Weights of a small GPT-style language model, trained from scratch on English Wikipedia: width 128.
Each number is 500 + 50 x the weight over its row's rms, rounded and kept within 0 to 999. Layers, rows and columns count from 0. Numbers have three digits each. The size before them is the row's rms in percent of the matrix's.

# layer 4 MLP down (transposed), 512x128, rms 0.143, rows 422-476, columns 0-127
107:489594454450424508510496479563591591533503588494435405508554441455497428446528443375550505543502427590549506525500499506545397497537465510430476534452447488466500557510522591526526487478576551471422482521539541495525449555464554449540371449495473527468460424453525513540610517470559460380531470534507484518546512468454509499466445482482434536503463566528385444542469556529545567523535
094:528483500489489384540509591546574545564494553522515546474457357568463511509415512497490466564425547539531399497430494462478517473530547568525530479520472562529588537554502456525418483400504458413481494438505427577547496497487473463502423497515450525534421490534513516400558459590596466513465461520525489534512372451625497533499546429504493566460511520493502548504485467498513512486364
101:549540461468482420474563468467490471573527604462458525517535486469452411506553403546524512414462542672511500484526578541539525467523474500494452400462496514445465489451546530533555542477520453498469471471546500566527632514491568558495454486568516568521569572385548440531513440467437555502516486532525475527500491453484491491474486530488406586442399413511404601459494451508465509476444
096:419474557470514441462594577461527516590511617526427559527452534456530534566511620504476486460507484573462513506514482456521578387542479440461550534494434500555627475531520447494436486524502428481491540523490466482550442456520510449451535501479398597479472528515497463496538496459559396510539543440564538588426465544599484434480594454517440514478412537547470538443507454500460496531426
097:538561487572529490513455519434628584485449454542486488418486487509549566483502494454537495562553533455504546450428538514525543581544457415466429542560489517503539365519510502504481493515504490485499522481470483452474448484509615597499579470502413426439560469498442600517546557447523560567492431485393519472506469446603467552418511533493444615524410558507493454525449483589494480450508
095:459394556585517519542515550501530507529509556460555500433401520548502562608555564485512540562497513530496505451552474499525511480564552413553428542468469494479519440483527478452573513451487399557437387448645569414446538533439485503475562479473533468510460507413496525448591548536450563536478546541494435503491519482473542447426453541504410525491387541542529526517408466491530442573491
109:497496430519543451538523456461534518567510458491526415499517553466555504583495468406479556455501514550486379525529538520584472581495511511502488447539416487537381508451467506497476573544503508393529511531554518492470518478511482416460529439488498471502427491483518540426450511522541576492478481531472605522488565483450604526520462408572416443574545553592550368576512410586557522427525
110:471442553409545525480470478427553424492455537482474480535480432670450468398453482527484573498535510526461532553487526636509468582428505450532506505521502511460540466479564415428410530504483557503547525600477459507467459496524479482591481579471504409474537569501513504534484440461599365436548504552514544517497498485536537397493580465469420522490485595565535527506472467530514506460478
099:479483556476444584434539539524447421477391458450594466525617530466529520504512575507579561477420450504563445479506572460555540477538447528530551529549555494600639494506530614485531527471523471527457487524488434517498506623465466514515501477427499511469488402463441497437563542569445578452524476500506478493511449431422549421537545483546496469483532427533526525430503469382447516496468
117:450554542494564496437514490503573442536475535529533574443424571448465504550488439533557525531566521569534466469459484506533517423491526495570474537429534479471454453534472495487521509606503478452534482532541520564540584388483492491466406500516403492543579579496537481543545448430527475502461487490455456593415461602603525525498485531485443515505475513453497377493563385627503575405534
093:523590469421535462588481567542417513493398485524526440546515419547433620496512569481476448466580426535535463436527554498497401529557529570496496471495481514511504573427453430455514577444547483533373513395503461557632464549495461513478536497466507576474549507480427546571589481510526499555490490449508456449488487586531506478473573540507513472519512476491534442481500492635509436531460
104:515464568502402513497542508550481504467430531522481445410491473568493445540462538454537503391507470478541548515470482471445477577471456590575540550474425530517496513539482515566528607356517572483455494592644447529485549575532428573440536520489500488547482538524513508476546518510519481582444512482480470592444403499489493454448484494507413606447525461533475501388563444460499473431450
091:563447428595471454442548465531435534588557521498526404511432334539586451475430415509478534415468574555484535508497496564501552463559481549492598489504524526514524498458545530514475506449581455450494509491523468545513577479565457519494422439493485424586587460466517519504486508491487451486487570461545491425585515500542459446421493515462548524476556540446508528460400534481544398592558
094:467414545520456438563497595470564531521477514519550485517482480526469565541457473527518530426541440566584411529484535449391499511487514420453517506457514464607542592476494609529481472522520433564590553540568401574516533536394579506521474470506507604460473454450467488470481578538503447388556407535537533523449522476487570492548518440456447496486533475479569483460405478436461555472510
112:558505444536561505531499476556461430464474425502471485526484516522506493525549425454519427568594419616546480484476507385412501574448526511553555430497519485399470448541450523442525433481459519548500477462431534551507572489558477466532559634489529504494464512529612512531599552453514417443502511528463568528500543486489505479536622531470458421447517565532443528424468551582432439527462
105:525513482485491444431515446492534547523505450479441446497476583445507587588508564550474556478487562582505528508487515508500527465507465414514491480467469555490556434549527528557511457569529529545520491506566479485511649432412568542493465436498473479431430580432391478568529536462444519531503559462589497578508440404443468508507470501422510529486389573460530480570589477376503466398487
112:524490578569532558491530569459475513498451492497429508468438526485462488402425412582524491545486518530387526461497518475511596473497578448513541448488464545517567465413522561481510577419486473433469568497623540553553619520556520403424537510465515487529453470470564577539414526493496448475525574439486632424439467459525524399538550495475507510443520535488435573487460489479481477544472
102:553434546481478576545458513489528508498415555478550595513496551485514376481534476450494473446555546459509551606499552560491444505442584553623460460544520451448521535501510470408423495313511459544489438491509451567513479579476515538522503496463500486507553473498478464512468493405444413508531498466410573516533523518485467556481565445496457449576526550497346551538504500530501436491491
104:515462531483467476495403525519595509504455517431524488545559495563569510487456571477495456371534453452521433542511541419584539453455543486453465510455493509532546596474552423445455531432494439460530459417428415508537584555546508448517519638452498514520544495522470512425445508611448495601454446586475538617512403510551492495492445494588456428553481561484493503466531534506527486495498
094:487565502422472455483575563557483564541372532492513416509476469513505474563530566487407421497432556566543512409400396471484561547504432538404478460519504540513459546523451487543524492480500510496532542529490395611607546471587556530557558509418455573438437480487482528447431554598506492466401559513504465467544527522517428547484445429505466545552546497449468514531531475458515504492474
099:588523516389450549551516514583499511473492427535484447468489475591485520497541508436548501532450492456527486433449475440489469572481511550464499524452444574475458550518493426479480580425529589441539539483547500565441589549616429577462524545448495444459433535502521550479517531503451566601454488566536401342524452501505478555464478514489518640506540435467449478505514463463458492532426
111:469435494575600549473499558573517505578544471523403486571427481564485514610502500457534520513435530448562489482493512466500462456567520356456526492421445483529487509494504601495576563457541440535526470515559607517485517554508574507404510556454501429493545603441507526531541492466417605495462533594466428434529477469493515511458494464540544490542397480378490524487456474551498498479448
112:532394567498477475476502551483502554476487509434463428431479479473462466523550399392465519560513518557503527490568458548531427527486539443553425369551564445497472568542531579415546623452514473564536524526497531465525532561457453626490524484441489448455441507520534400503490518485378529537486475493532538490505469461555485510445525534480454478550536546519362543510571599487455449467518
021:456522614483536532552528526567467453565525482454580441588471489543478524448553554503475505516515383529480593437489475516550497604458540470554490528515512560483507544483606547556571512525478558544545531472546381511607489577432508522498507490489579464375544412497469435495500438518515560519499505412530536512526486530538513479409507552561382439503516462474508519522405497505480402431440
091:566451490544528429469542518521539525536592509502416473567509511571465499501525509497565460480478589530504421429419492412505540474515523472419555420511534536532377553510459531550423457407417493528575535468547520530410546591420513525477495534546548523499501548428523565489508594478482592466489402532532362481525472472570463533516550525551579469471545431485472460549440579556500539498456
084:537401579454470546494531497520557527472473660590469485427435492518592520539574453450514449485492519455509562514534536497493549472532594609549499470454495445523511498462543456467442420503495422483610465562422461504540484421401480492593490410469440536460506536551560491468571415437506475476505523489509538503465440539563424506559557490508576507448362485545484437464517494506544512505487
121:471524492580574584562568475504527474431539489520550466540615493514519520429481515444392541491433493430478500510386501509504506562464579470464452620558567554414540454560511574458529485555549571484593545493452416488563475499550530435482435525527479421499523438525463548405535542503532481490504503457515434510527429471480474476513460521406506480571522571526544455572518459537541364434474
106:507442544475514448445446515466522525469441537532369601509552470419495459509506566514469432452510510490489567513503455508441508425442481523537521536437513378511501531403552430486504522418547436511557493586520463591610561462542523452545561515518512511470515459469557504477494490525465487556542508495394557587540498567522440507479539448500510500662454577494408514517512548497447565390444
111:611496551412424509491482487477484478505554527440469445553479528515547543479531481466530530503437386362536498551532479435373447479531523566595488494568525503436566492540469505367439484590499468441556471529403494503559418486542518437589503451547432479548479498600555570537466439512461557480547543505481465533492522528533549482465462509487503559496504591569599469492533447553537491453536
115:511503478496535540506564498502441470512490499492525437521507431629527482483455474548534456429533519450534470455500473507437511542324418501549579529549561542525530508468542561523554509525388530523546554519499401500519479545449483435615485459571516463493371379544435624536519521500539509487434524512448492503525465455509540529508539438556480500487544565548464467366525524447451510480406
103:516458506470461478478473619482496539577523487564450621509505553552502522515558503510473379467526493574527472488470532339572523547486475425413507538498555410525504512538558490499386524487551417474490587469515456511532585543505586504523546550632448549450444496519487474420488547539482455387512501558446476517536452476606467492488508434502585491528499474496404496485451463505451477521463
105:581493496580563494495439464591572451558375530570489529508502424536528378428497551527428509511547561476470513496492524492518476458476525479544521521505518504614398486503582615457449540488453456489505426502543479592514562497517504536427446541580507507536537489439493593479512488530583471468525487477476525450545541483492470560432563519493505494444569445463299470454455503487532456454490
092:442516618448521549540424554589448484568401517513550577490510481510516462511514611552465444398564511418417561495480533506480478460502557468440584563459432431564491497500546499527512510460489399495477545597502560428523513560461497508443426613495517535518591571433516556479456518531499475517534469526472433495503430571435493456556514404557499593489514435508472513509530464514448527499406
121:534509576518486527519562480494583542438602451482446539507524557523557529460545469436496465513477522465396409423474498513489489483452468446468472422561458550453500535538513447566464544580637474477513470452529542480435542518553455574519538496545463403482483589534434537469518428536559524468541365534462533567399441418515479474523475533480525490597497478447557389546586464569532513535481
095:448491467484589443561507494464405387526514473548507525514484442522493537500504442487475545449455471528514485435465494513572506597498523495533567506440435574447488501475431513491552488510472460456449440536520506508455455481556411469432619513512549467500516519486651450489578563560498581472516523541441503484542554535617581502448504502492604431598564452461491553450627536583441503468452
089:507522486503603484562471558473578471539507601501489527523443551564514471489426484535431403505568501566534430531488517426388520436456474576493566479484460544507485492479517479537458493479489449508563601537382470563512413464494557473519525540436420604460553411475561487511519518535502447435467458564584564534466399540527521607559487428505488423515509430483544473449536482526584561477539
036:500516563467446512479498416471514498464459495423487431472519483505497453521512456419463447515444544485483409486444526529441536527410533585560472507576542507485425547487519550554484472329392522499600546510502471545484624476527494458583503510512512514535454521500617506463475483509445485513568444480591497509583500403532512499544607465442472530470481516514398471631521589525501553449528
097:523472508486531497468510516488496533501484486491470470543449494553571472488499521398431443481467524504498435470398493513450518523498518547590503487556473614398438505545518450392489504426528530512555458503379459512471548433600525527518600469485535431475419549573531547477448508580535489555569526401432452435568509556507446522531577395577490451535545575533414486501548488541551417446573
094:392515454543467453539523561524505592552598412500452524520502548378398637505532570541563470513565492487460553506479461592584480467503456403432589497448488482540427508496483503554522591429576447538461511472613537472430571514499510503441542543530497459457536435495443504557530534514581518465483460535542458563508497421507507448474454548481464520553467435489510562496516462420518495570470
099:425497508480528497554548610586436525567355559544506488556442521579529512483531512514537544520486502486539495509425503534524527558486505456489603585422453556497527417534465563573564501416479452498462504536592497495563549523498456497403526548399498529471486520531502494387544539507482560581471587525518432435478504466553507462451538534464401535416410497430522565451458470433469472517430
103:491504475524518567522585565549472557564515528563575523468425527579509522462423533537514523509504477514555534509519433565538510475503441435441563536430475469538511361525434573599586572500483455492485482535548483441543520490488489527452547414534449547558482537510480394406485504504547519506496511523520439405464455497501511453484553497498429530363416441460610580427441505425511504568424
105:472438446490526403470430458468437450525475446424471543522504442477448494612556445570539535441502429517515588484506550566497548462456399530523535562475433481453558453497541557529587384517467460527535527553621536539626583463503433395523550506481531521452558531486529446543509469577524479412437552475519548459529536504533584417444552452506491488518435536457527533540547542468510493543537
034:538532574474506513467476481454469506481520508441504491547414498531504413529506470444487419440471501467578561477528538471498545501424556569553441526501489562511425517516555597531489418332534508520560580541493489577540659587500538436545546522527547471506530502528501500606420528436480502478447484494489425512563498413530500493574545463507491428564491463554374507573532588511525457465522
116:468354453491472506507514457495510428628526499472458588408438453509555498558499540513500500534483450582567566509441426525498515579477560470518596504400468504481615617495618510469512500467497562516439545485463529485474456482458514457581565522508455498624465542535492419520454464462472522486495518509435517462497439516509424468465624563568528494467494444393548506478514488556499487500469
100:527449479468461467460479488585553477604517513565421478553525510366438524548561488498531501531561461464615502558507494456536480544543538570525510454486479468355519485485550517539452536447539497417501530510519495494478540477581588451533561514515436388451533441512541412596538525436474532556464477364480504463485493524523503438515494583587568490487503464454493587448512423491531397540534
094:470586460413501506514471442457582517493495494516446515531541457486574500472478410448469459463512509544508433559463546472444555480416393634470572385486501516495537494504446457550497487578477535467575634612398428527558423448482498456576487551492452558484473486515446563570445492524480406485472463540501567495564560606535525480519530476557470438557504482489545468526474472551518550447528
104:503490468546520568612506486531497449409521539532522463608598506498506511477436528475482540427487404442497527535547522465432526490429504570515541433479511472509601497499486431401502483576375513460521565458488524497523492428524452404439443493537513500462512540514556478542484469513487416547478436592652475566421588510579466476539489483497447540484499562441504390581507512589492499516500
102:427470510518502453532591569571436577599392584481535451477393462555501614498542504489534459549573571452521511477485496566523492555500451471603490501526508505500476412490501574532556500485451460590493434593577489459509472496426480519408558466470423506439528560519510473413541514484513555497509595513521379485542453524488557471468476537481410550420432452576547520494458488462519483552485
094:543510539569519456508449521496468531496544546538469518522469534539505533512573509439445503515456487526537513517473558631518532559456479489528461549560502495493469501505465630444484481369459545624479413461541495558527546574400546493442554443451531476409484514480558451540428554468450485496478507579450533449428523528536397561524512465463512412472471548517394581524467475335454492458490
104:474444485433488495552529510489571407443447490518594525516522524453545434513479446503541515508545522548552572598519525425589434490516571579550509409578574554502523611425569433537420507448481530510443516525535536611506467513497441470456427424407551481520521498475448583475508440515515482561478486415510497565494566536460459550498485540427533417487529470527343445540500485510454460473498
101:478483531561524492497527515548469538453514483516507511519481581428455549496537561469533615434523418648465522541456427496607554478474530454465502513420477458423518515558493533468437430489528437436430441451549508537450541481504471437532555592562431470514437446530470511501629492605574526580543591465452520451514447519435512405561455487526512477436541511421511550437477493526468556561534
101:528586512633527437413539520522460498485541443434518497565584499445546474481487515576498588449532430561501569533534425539537521415503479416464622513434485470439496517494453567476589514461498414506497497496514565541496507483489499423490527595469537525458505415495394451520446475505497414501586510453472501584472541541447507440399516404501546518527557521478533608492530534570501570442468
123:433402531535565530513489530471459557501535517476471542477557530449489481561437548483471527499552545537621470494486516529506509504483525431495517463408401456619517556471536436502452526520550403499507463570510538529505528434453586499441547501474495510504536590560575577481629490482440520482546587592483462494449382448452548455458503426562497500516508475493527485523451408449391520372496
098:465564513412519544583508565561512495516470430438429544519555545570527601540558559458544349422581452493496477549479440440539473523462550446509479526396476435527555568500522500473499551491552500520566508493503475458543337522476571441448528536446521468372548564524473484541489538479568533510517536504489570507443461564467501519518593469500395474488434478421520508485491532543430518464465
103:553597519539570484514501581485450412507486431580522515530429555437568543383528488537531520472415430537558453440506478444429453494464539495422417514505491544525420478590548451536486520461442498407548550401630490486516501540468439468557489583443404452481479471456517488467542548553537467447588492540548472519504541500481539514594568526524562462479523554539433544458566507486419500516553
# layer 4 MLP up, 512x128, rms 0.155, rows 423-476, columns 0-127
090:510498461502523488461453429460525479500530569493533492490525521535575535494539430456450476477466510492511452525554565470490541389526476597555480484472519484376450487501402503455464479540364431522521454516427526430468459412419566556518473530491510494562542494451507504481510488494398404415546457511513515548568529596461613515554513495462466429534447504560610452617455568525434468522589
094:492477440462497369540538408506519518486466442543490521566470554462426579531557492477485499557565506553441496459555485556568408508454543459508406481553512438419470526520545464572561498611377506504494489436494496494549463474468493512488453467545527562482399416543544489528456472497488463483495513556541423562407404541471490495557480480495479584534499524568536491617486402622480517480573
098:455548542482475527520530538578479451418485526523541466486497475480519477488446487510536429537607543408438471550461416485512523440460530499445504553536529562526426560558505520497485511505518412526423462396553506434422536506495507592455491447480494493615432526556511551492497480441483500609531499495604412539511434506448536583544397616480420558506552583541522471472493443604522420491555
098:467414519537467556567535497537492412410488504475501458428620679493482501490487543612517540486509545415470479426475450403481474538535501475508502532455507579448491552557522521484507442493517537508475495452483493519486516521461408498476516415519508593506465535514573543447466510503496490545510539470527462467393542452355513481535493530544603616436587422558508456503501578479536464463463
087:490514430482428535504500427481528521499539430561488528558583533490559509515622494506519503453525488499412458470535474578551449444492355463464490584486522535453475466422583370528532523616525453481529550527479450402548499440508546480579539505502592509463561493483454518500527531483464436501456469403485535475516605554449512426556563509563445457495470517517636475538443420534509517470480
109:534456456543531465507464468430557504435447480439559483562522499404543549542537426530424571564440441482427553505443590438465553553511478653491477425514566475427548477480407406538470546515440517562515440527509450535498442469520476555458521564483565502456513449544519463541546502428502416443501426443519526427526513505583479486580462486592516575490417495541539566563421509565490468525499
103:517583387532537487513501458540479543533559473427538540503442478571573492460562517483482433538438499483413565429422498527470443493616532454426406477528458455458474447531494488441509538573516469516463484509552488405530432451514539476503475543490440538553513580479495526664390437470478599556483532540524457497510521558554441534417456550402515463516508538496575541497502422516459450573541
104:553444516479448507479535494401456499471515477452570536499602582382447486378492585503595487581574520488533368540607512515514505516467442564522523524523575549579547412455523440605500560501501550528536520480482490513464443493514492512506486383529458475513552457535481510517432497428445569496490409447509561485573473489441524448548510523578544488469546476546503511505491491458420475438603
120:513562488441544445501489453558431507635496501357501497432503491432482571540481508520530470559614514504576448453480513393511530467568483535468445550490493431452514512474555474482434525548531479550433536443478585493539522453563401502401413476498428549554504573540509535484479472476501571501570489481529479433518464444483480556519530641398506528515528385518515547488518454476489528594473
089:541513545561488528489523224416452506538569504530509532460447506428548519476484478533553557546509492552531516517538499617509517479462525447525578517452569568508495461477420462473492507501470452535506529482410515448527504501482505458503522464552467509488475580522449454560432462392397451462535491399510513498517482488572439495486513469513475534541473582554505447622490493466504447439557
113:625456505506507482512510501517517516596474576453533536471469486521452480484526514498584503647483554458516461471634585528519517437550512450489534536577549402507437444442536498527468418519383425576449462385475582480439574495518468591428532494495489494549541497496551476465466512491437450454450484468486453482575557553472454615488474470460512527489559506593508489565542510521403496475492
090:506509562522528524455358522512524451544476497514547518400505514502538540502473452571557512595461528417473498549569506479500508504443543470545476428491459485559509567428481554490527421504435493609433454500509576494482408524440506581427417553467537503496473593500580528530510423507486393455555441470618569491481444438441516486549460547565524525532550543534524478450508480501377392456460
090:547562457523470477576493510509547444568564426469536571527494569520492461447485553600570596560490478357504528515465502554546417526553542477449455505494464421452535524505418556454554414500451469436404528437462609469527462515563455501425444469515570491494481511508453531471491479568559472558476525539462451620508499457467457563474539600524496511416547463463490558442484453462587516580471
121:522481472474403472512438503444509482542483448495529591566490508501417443450472545572564528552542461515508469462561483487434497511655434548380522459471499473524471546434511554518549489504517526511396534492571558519519513536589426575456486436503514662518508439444483489527395572477435499596544467511496516464515418462503511516485486577510570508432598465546484596476518494473490446542439
101:514607513401475550565498511566470498487484415417494525598562524446485525456523432508586454533487482466404437452477444503497544528521458619359472542484533574527517538419520526406482530480490537484449519457405608499388459480503465441507473437494496492541496454526545503429580437513533506571539451526542510445531471494485547524559529562576608537452529456491497556458550494477532521549416
112:514563486534523441513519419434455422509559505515493504525493490509540563371595499470478458530479495486492464562557554515487552433516483552529550521494504415479499436524461481466534545628627470539456529447629530388425537377553493465434568518516450497519543447473529434481494528409511455483428485454516512539583469573493490439553475495525515450539520520577618530540570439455555495479538
092:451437459501467401451506527496416457486488534493441567596491584412483538416558519518478501479575511487443532489463502493491510452606436509462580585603517493457485399430532422484566425533450484460420616567561454474567540456603495513538474413526455561578394435535514489477508468501529460454549507458479443542557584568471529504470488472466539540511484507489520538507544539581517485508573
107:496581501502441482578430402405426466457485501437489488560531571463474575544477516497563516534494462455515510464467614453449503514538466645529471427476594584435454469412499501479439466475463517522503487391450546601505506512463458542528452469496497541514501501468578515501506488515543527501493586535550510568469493503391568419491387535495500527472438426556519426527556559524476545572597
089:480526515549552457512487409431472504413558559600484485496530505494445537439516406498540571426504566518312500517552556564515503411508528516510540544401618449553479492533475513564477467498539429460513384513512534500440540484444481550443498534577576502536639460525465445513507487473505511497508446546519534525556480444553493489498519494509562491403431426542487534462504581550480511581530
099:513495530492510448462467492438540422548465520431560549522425465556503439438430570530491490508572622439464511559580548493486502427505539460490498491505574463537361472515533541573456425509536444607446484441503484493479485540379569564533492533527484594488502402445472491537458514498463433505505500512649400486523519465532513591535501477506433521521539499571495505557528517571517465511622
117:487531558555437533463505480535570485517618498381553580499480612381453485464469478503517510519572471443490470432535443461437528402557496460437523531537534530568482580461512528522498521532479452505419515375502551392469504493485514538472426448570488487544469488527459572541544481465488538504554478528550428483515530479374498459513511496582499506367581510646501484490544513502448491504475
118:553483489566487395473458420485448460467500543467471535474519509330584502554656505491483612469566466537526465473398538438504550481507470611467512526609591504402448458512483465593476476563541492463492494448439432584446525423474440505463461483484470514560443496547555494533537446446436532532482552465443469547489426575529485491485517539548507536515501494460526429529504445519529520543521
030:546532503470476500514441477508470427521524527493630541526562582384513555458543528559521521550486473459446451455556479473385459461532469557471431502536508438470448491426452476449501492580473472527447441488481541473495476450533455589455516494541548592588487460474575536492445468528524482560531497472640483469538471467411562556498473644548521482430544447563567552537540539524461397543573
090:490569541480564541472536501513496531526626524387488515519503602550497480460490469516543522468541431386516482518579460588523494434514564467512538521494473477492544518400501511516493573518486378457429464459610452444499508518454476586462547550568509448561521449496409565638484482410461466474572542460627463529468494458425540456503460530495470501481572517515519469449539444463478400488515
079:494586510514509498534520542510428463456495541399618479549472533470431479542444500575575485551493491333469448468477424546502430443493493439434488596534427575448501533531453504495534589528617418538404533496559587438482465533510506584420525481506550514609444546463511510476466515516555505577569552483547392440466460487482509500477483527477444549507574526487513532473491507538468458485450
127:570483439519513383414440469420459473442499490518427571584525496492493495574591458499539491536528473498552505378425576550454497536516473582449448439394526503465467440475420541542534464540506528558519484442511447533438529444515604518490493532519455586436491457411536540562500506469519493468540415488525541515526610520484585501605433529470484456476480434534529529520468579468433538584440
125:500543527463471528528520393479482508414597499474486532597479584515484488490548452493520484558525556504525477446548461451422501472587456504459504463585526469487463482479461544425526473599593462565475439461548497366477530410465517531532506481577481522576411422525490456565507492449538551557618505588480436491505482545485411489486416494474456477444504521539578494482536572451380510512608
107:537462452602490518448341440388524358463503473565420476441600532445477464532501510595493510563499540527496528488483554469519590556497504547511491522505552440414462485507472545477462442506523551550532446472462557510444566506434462472480551499485617504542493521471519548591471500426584489493422486438483532473439531455450538538525531507535434488476520554568504486582460622491403506509486
123:479549429538500459462491404505500395505558495408513512523455588431549531540600498491454453494590459517507476439462525447457508491474496509510499503559522486541401496521454518509467473580433449526501437497451581422503504434488555492463515492463493486476539534530650607617513468408474560480529507577528407471519480553437477477457495452415498465474517479610644482509569510485444474554551
103:503480491531513501559436546559418424467510432460525463549558496526536456538453524619599589529537540413456461435488477521549403548583473486492510549511525559442513483393514550508545420499523532473473483403468560479472460556536413528431484481531573547467421442528500547448472484435559542611502462472488471393528562472407485569456515600491493515502553431554488603511500435483555490528507
110:530524422423493392562468438410463423482514530522468548534485486504583527446597384528479534502470390523519502487515566540474543513485394464487473483511470487512459643497449526521441456540474517446461431566465542496553534408485494468531506446580572523593561533512501490602502545492513500524424471497484498409505493567518521613429483541395527439480432397506502540456488551478483473455547
088:526511486477481403533461490435503579419540537534610504509549505440536585368467459477472368497479470508489513476429553510523543423484452451486449554555562373490540528467454539538517484538511468461548535436492455514410529490604587499484448434546461535549504464589406476516513489519449551517530426505505532477541484534541528526556435423490475432488525522514535487585447488616386468539540
112:541511509443488484499399472487523512558460464482547518447544492515461512569515547526498495466587575474494466463559550585402513403491479535525407464472522549522405454525601408519540393546472441585554509490481443502493494448463476487475460495513542615478531524478667527495454504359548431464543475516486500580479445575460577534459487466557573549504475473551561492472439457462546436511463
096:423479541460429507414437470459469525414495505507615500414473566459438509501489503561606482451527472428484485496610479556504509507504500504512589519447491407479513497476477466578491404508577498580456483479475574400447526520474535573517381493595588464557491494591529459497534502430416469411527503556560522520466486501451497547508476489538502497474567581634514548509513479462535421493546
087:539482381636460544485496435411562451426526447529432578602450507436598471536520436589521581481459528519456518515460514439486494526495461520445463455524525490509457575510478522478506464549588567444475446487495607534517511463515442577492469472520621558522448500469476373519466551511532460495478516455473439534415428468514520568489514591530493543475507393522476451561490576454552493479489
033:498530454544463489575467481520496401466581497484673546532484547475493538438551442504531443508532519350395478545499496457426480428484460529446489514500510524485473473439491521511500463576498451523451481419492546474430451477464442608427430482570510559570467514524540525493450549491564499585491461488574439536508509473424552542490475560439547535467462463577649517488578525565501451523540
090:572432579448422464513527420501517536464577470547490458524538541503373537455540487537472413461585500565458532483514502546507506424438484507419480509510511537541458453543570432487536502595578473424455582494597517405508504467460428602549566493586477524496551509499463531534504513453401425497579417533475538463513397530539510446505415546471507534407540426528531529473456540452530450533475
095:511430480409442496478418512436514522510517504500530520459615552518488441577464484562463512494554514484548422480643559465476459484490522504469447484524474485518443471494518411460431414554473504560500520496478469503446552518547432465529511520541569604543527453525604618523498506409530504443484525535554423513497553534417589537455423503484581476530492452514594429453538462466597401485589
088:587462475489506426534499476465526514413458568539607531479588513492494503467517439497431434556463476479369506477481547493486502449436566534534488451545512561429487473525395500510413428492475464508548454570473538548384569435550501578488464526492538477495578469595430554616415525534457557478549535502584546493467549461522474498546520474475665473485425507459547449502495513529494470521554
101:551556508520424420458501476408473523436501597512561533507466500481564497475498413472394439511494513465491518443504582495388560402463491608544410483543576501460519511533411513546440393485531421491557474506414529542385533424490492572534472491519528530507612446598509527521442472517439508503508468469534514522511552490539539591497499466435600473467472557497517481580579501559475461521510
104:422479542537556562626516537472451490517505555508542514495472543525568585532476484427430575626482429469474488517540449594422507506506492590494389510529444542468551565430522571442437530530497542405525475581517473496536417438499422512476454443468488501553453404494505583510516469441480498537539440491568379406575535505446551460557513503453523489461490503485529491495429505555507409481457
039:540536470509400495587527452532534505513508491494555579483563586524464511459550453522523536600549600395358488471532528545424470480558481493429485470499512491459492506506415473451477520542429441530459480519511534422372482447506408569460475523508535645568517487519482532492466540467481516579497430509565461460469449537515573513545470512479606506448500449552589538542501525510398416522505
119:590499461505485386523548451498521507520544474461460482460510507521545542484515385501435538583476571426472455483472554508504473539569497540524486574588462536360481451520446585452450526472507547488499541512396465498426504504591418513480431423509597463516477462559527575512441484486518592574467544475534533472525546511511468543455485499572580398403424468515514472514585494577425463562549
098:518488498618460497515492512394424430454469486501547502459510530395416575520474462541474531526530510481513503481490492448448474506495503444496420570542593424522536557509456453492459549493612542610516498545529512462601504493554518481434474536481547513514537567541525507528445426441585499526430383520536555500508587482410464587469497504454451450431504558598495478472535527648515564455450
092:504577419596349472517460495521521456461484510507510627543550544512551481520504471615585412496483516492420519484438531452442424477512561453453421511497442436537512574461515501521348436535463546602464547527471450521542417521504505499460529508513557602415480518616446454477503528450564485483476565491511426494462419519506471534498490547516510565479541490476539458490494514560410469489509
108:490552542574533490551468464559516414412549463529478489568619536441503574520445535536543526546486506502545373560397537425527433531492469483521492487468509447440490476376420561456509497546418531563571477416447479487511469492539514536486562438507525497465509483541478589541463560439546401524510475480503445523402467471547532406535454486423484456525461494487549448550475553553384502497598
102:595557488511544435528440487471542517434497547492519545526560506491561474463514494488434433491504538504457456398447565537439524416450460622493415439498509438465451520544429464527412453539434460474551449492474567524446564340530490543518527502522553532492643518515538588538439458515486535494484437482553533496574553554530573607512490474448545420471493398497549514479487514510461454493578
094:546622549516519500562553493484498555519575392403560507529522618450476504486446442504548506524526516483535419530484465443520519521471522468490437466580449405506516592543453535526531493501532545424517538501556546430545430537487367467478361571442526500495444482426450520564475411507541479569528486468475459533540506430407517517527522585482516475448460492533515462452445536546602422487447
094:533458479571474500476501474558529495499509475444543534526459470496551465491516401484502551420488449419463541523515467500502525481510477587455572531591608456517483546527565475469577475531338485459534633436484613503481449469507503456557496526516530513572554532435418574484476413481493437501553412449470360585448494543468577591470517462514523451565502521508584514516473434523438488493500
096:541477487499461485509346533544444349465487379519559507623516500522532521570500458527555515472523473500565451564572508522507513479493467490491477511567571403445345479524558428461537468502474397495449468488547500471556502515487536579489430514508589610481471473510508481498430439435468462509512549524453453518565502523427489478434459526563444545521474545595542537506409530475474517540477
105:502449564534557465540530441483481506555532491532468474420443513482589467528451486498472527580575596465443429584464533536494517502511540478545476435409473557473531551564554488543398435478519470521543515556511479447523395533457447447522498522448478541501524522478563605550407413420383452512451502424539495386544463449480538495592457491443484472531567488514561610506487427556522442435539
131:476420504539550522517537415572503541404629510555487508462447575494572526513477519597473454563460599512462539432458458520530439509557534488416418511506438495425413538415526457490487514581548480544481393475531529490477465456404483535495495425573497536517474530529529540615547417497478527481480517504489469410467460512446488598562435542477504492505550505490622528428509445542446419473502
105:510533459550515521564465488582496344568498504476485610537565570484508464441516571625528525522538549476466445468460430518491433448486473480363490570498503556422529502456531453463463543522490427503471522453459529530580446444589511469461526497515578495539459448466575491442508417496528458487496549457460519503494523498427501585510537568552533578499539411481513583640514478528519481517403
101:504536481540435468509463518493461441494569381606513517390613525525542579467545431496522408449456570520487513524544489462529449501505488508477455463468472503496432507648461480541495496523487513466438410467508404417523494489524424522429565589513508495475446581493517438511466601448490454537598508517450444457449557548508603480521468536510572466454480606478514525499615489455474495498561